From a checkpoint of a small transformer trained on Wikipedia: width 192, 12208 steps.
Each number is 128 + 24 x the weight over its row's rms, rounded and kept within 0 to 255. Layers, rows and columns count from 0. Numbers have three digits each. The size before them is the row's rms in percent of the matrix's.

# layer 4 attention query, 192x192, rms 0.126, rows 65-72, columns 0-191
101:154147113161124121134122118156152091119086110119151139127123122108104113143063146148147081127094147111127196139112104121140118148125072123119088148130131156129122147127107145150164164146130114132124142142096099095129083122131139108136112182159106147117097130137194138147146141112110134104121123125143143101109139132118100139128072165138117145136103176194123151152079110114125127171127162110161141119094157122126136114133110150164149120142176174167112100121124160126119129109095120109168117112100130135111120167142127118117122121095091147136140130109145125122115061144133113076
104:136123139126114128128132155122123174119109134123129108137147156136121094145103109090104144090143121141104132148117125086108116132112130129167100147092072115168098149078104166121102110158150117103114097143142142062119154148115202137125154125102186131102131131116159128143160109116092128170118126116124137134146145152082105096068147152127119077121127144154174116149122108139097117081162126156129134161136122125134101142140154132093145174098163123130096104098125112100166144120099151113099114151126153149092103117088092139121133144151100114122155139107099122106105133141130091140
103:127134131170122112107148094166158114148109104131115088162139140082143161139122172117127135129116182089134159106128135105111096129160138118119163172149093099078130141128139174117112149133146124080084142149129142143107164150108133164129120135150106121110155139155171151149123131075094153095154155155088117087126119121123107138145086156135108119122114131163125120139108137156154103176153079106152131091119125137106135102118122087077101132119132152110148162132118150134109129104118103163171152078112133119141138148112113095135103087107137108108161135161100103141097122144131112161
110:139161149111123083144145076101136183153158150159118127117112180135139124134152172156110156113132141164159118091126140135098086098116163162140113137154105127163144162116119145129140141173131155128111119137118100133131132125155162123169143166144105109143108113159169125160132152128161130111153142126123170137102144165141134092114144071076112109132186126116123105120122136121092102143159152121135168100146098128100137132132114122148143124161097160108127161092106087151097125161090141121157139088137122158148162133116109126141141178130157104139126095115134157112116105154162151169
102:143131111101118118128143157104109127129125137172109095159155115109156110108157111083148123077134164115091127148180088081125137097145138090171158169140132119132177100118126161128162136134135126109156112146133115134107108143165164124130086141144112115138177134119130109119093144146109134120155140163139137139131141134137109112145130138110159112115083091127123136130160143191164165165119142152130168141099134149154106179150108121082131163163140156128093145112150137137153142122104110152113091117119135104107185151138095069138129121160092161138140107127139131096103128131075130133
098:087111135136104180141152125134119128094132109125097126102133132165147161129154164113124127100146190146129132124164128112090144152130129166160184135110122139126150125106163139120116165127126133119121091085153134104097112098169108125127122093117176140125129154114140127132082146153176130100125117093072092149141145111121114157128114123133106136163108144108112139177171163121129156080141134163150122130118139155138084151086124118156145161123079080165084101109141124159139107140131145135122116150136137122128178108102119164114171125118126151154100156141079131147147119124153109160
076:130143117127112125082127140127119141156105124130132112128101114124062134181171117129146089140099119155158112123124111110142110173124158110107105157159120118101127114071123116092124155139164119113134156133118122098163120109093158133107085104098139102182110101090151148144128161143088100090079150118136138139135123091175105130098127121088144134122121145145130143167102143141126124154093150100146165149101088149115132137153116146129129147107074150112095103082128118136119091098131135112173121156110159107087105126141120106145122152148175118116116106139135103107120180144124078108
097:160159130141119135093120108080171088092110104176120142111089140100157129071116098153124158160131095121118085120113129147159102144131145143157144149138132148145132143134132176118080143114118120124126173126104129153119131153174073136127108145109149116126156125134158160098107170138157144102110103157111107152127130132120126151187142133080146106110134155124121121112121127141153112155126124109120076134138109148127121128162130114087186134123138114118138109129155143145120115140103106117115131112190120122137151178129100152146134108110113113132124076112147160071187128121137177096
# layer 4 attention key, 192x192, rms 0.12, rows 65-71, columns 0-191
100:102129157122157122135131156180121087142138131100098144117165154119123104117146119148114165082117140133132169138099146127170076082111120125130120147149119154089120156114131131052080141130134105142171152171128113147105155079098138111121119146127136142152141124153145096109111147094143167111144144080116130136156124124128103120115132131096124123124099177150098131142139136142125115109157124127104143127117161106129118124115154203139110161175165131134064154137111113125100083108131141133137139125157153119146115111129117066123131078150103113137168180115116140112102138135135127099
112:120090069126125122123158129163109120126207135117142158175129085128132136137087176092083125123143086141130150134117111143154137126090139147118128104152111134141141112104133138145069129172095119141160122116150098116158138171155102121160157109114123135117106136121110084133122107137155185132163079135118124086122135137106153152155151112150081130140101117125119159114130099140155114115149124120117114113165099115155126104119126116111109132121139097123120125104184138168163155190139156127087111135100102164117148150104110141100145116118085143127076140119130142097157123130128146105
104:096098112092120112153142133117098087113106149128136132145192084166153169129120182081124123122131143135116123147113167124182104083119140080133104106126165127169090098129161120143113140159166143104133127177111134155113116152142089130093095120117118137101157151152136151148083138132139136132081115064099114143137119132149154154145138136134120096125112155173107107148137137133131148145126125120087098145104128132111121111133193123122130112161117105156126186155166104136100101125138102137129118124123089127148083131140124111144122130127139159165171143083121127139130159148118104116
101:170098141137099129161164117153108120151100143135127104114152080156140137066117131111061115106115116112119133084131151090129114121142179142130136110125161182097112138142132143108121120111101142120168122085111146121131136143102140091123130101158146090115140145184112195097117157120142125097129104114100093123128156153105139106095126107130148135121168125123104148102170079151127130127097143116124109168101106158143100083119118147092114071150142115131141136167123147090131142123159148117120128088146156146083143139100129131122100162132132129115145118143158135130186154129122118153
105:117154137120137117102129133136116136143119135149086130123151123105125132111148125128165118103116152155144095168125140117108163117149129114152090116167100117128144140139164103164108110126129140144116168073142165105110142113150121107148164104101121129111113139151138139146131157098132136158148125070145113139160175136155113132165086153129115165116073166113122166084170184153092110138117138151153121164109094097120134141128152127126115120099136113148144155155170075138178085092138107140128166176125101100114150124103082112110137177108119107142137103110147111112192120146140132136
113:098152108076174145105129113126149145117122134163113087129159124110112133124129143081148097103132131139140152191159154161111131093108137126113099115158107146159102154167099120113167099117132140149117122157110111144135129135114132151177138079099124156125092137110139160123099117175148082125135102133135153111144140101143146154128120121130130117100139138132108118089069137128129099111130181090140123136110139140055118139145131155163124089120157129091143131092118085174108105132152138102093167136170104090107106152160150157159134119116157122127147142148102133161156131139147110099
100:139163160148122136107081084134092127142079128159073111158141155126110132110158129105170122140102114117128145135120096104126156162141143113126111143119088114138142090112115116160142120097131147123123109147119139108153130134119116113120094134147139121170159059090120099153117126106112110122156110100137186148138159129111105085117106163152164112155145140111104142122151129156099127136120106152169155163119131158105120120140142149137166117136149138170115125117076151109091151109101102107103118152128148124153145106099149091119088127153174098150106175143090122150152201136105146136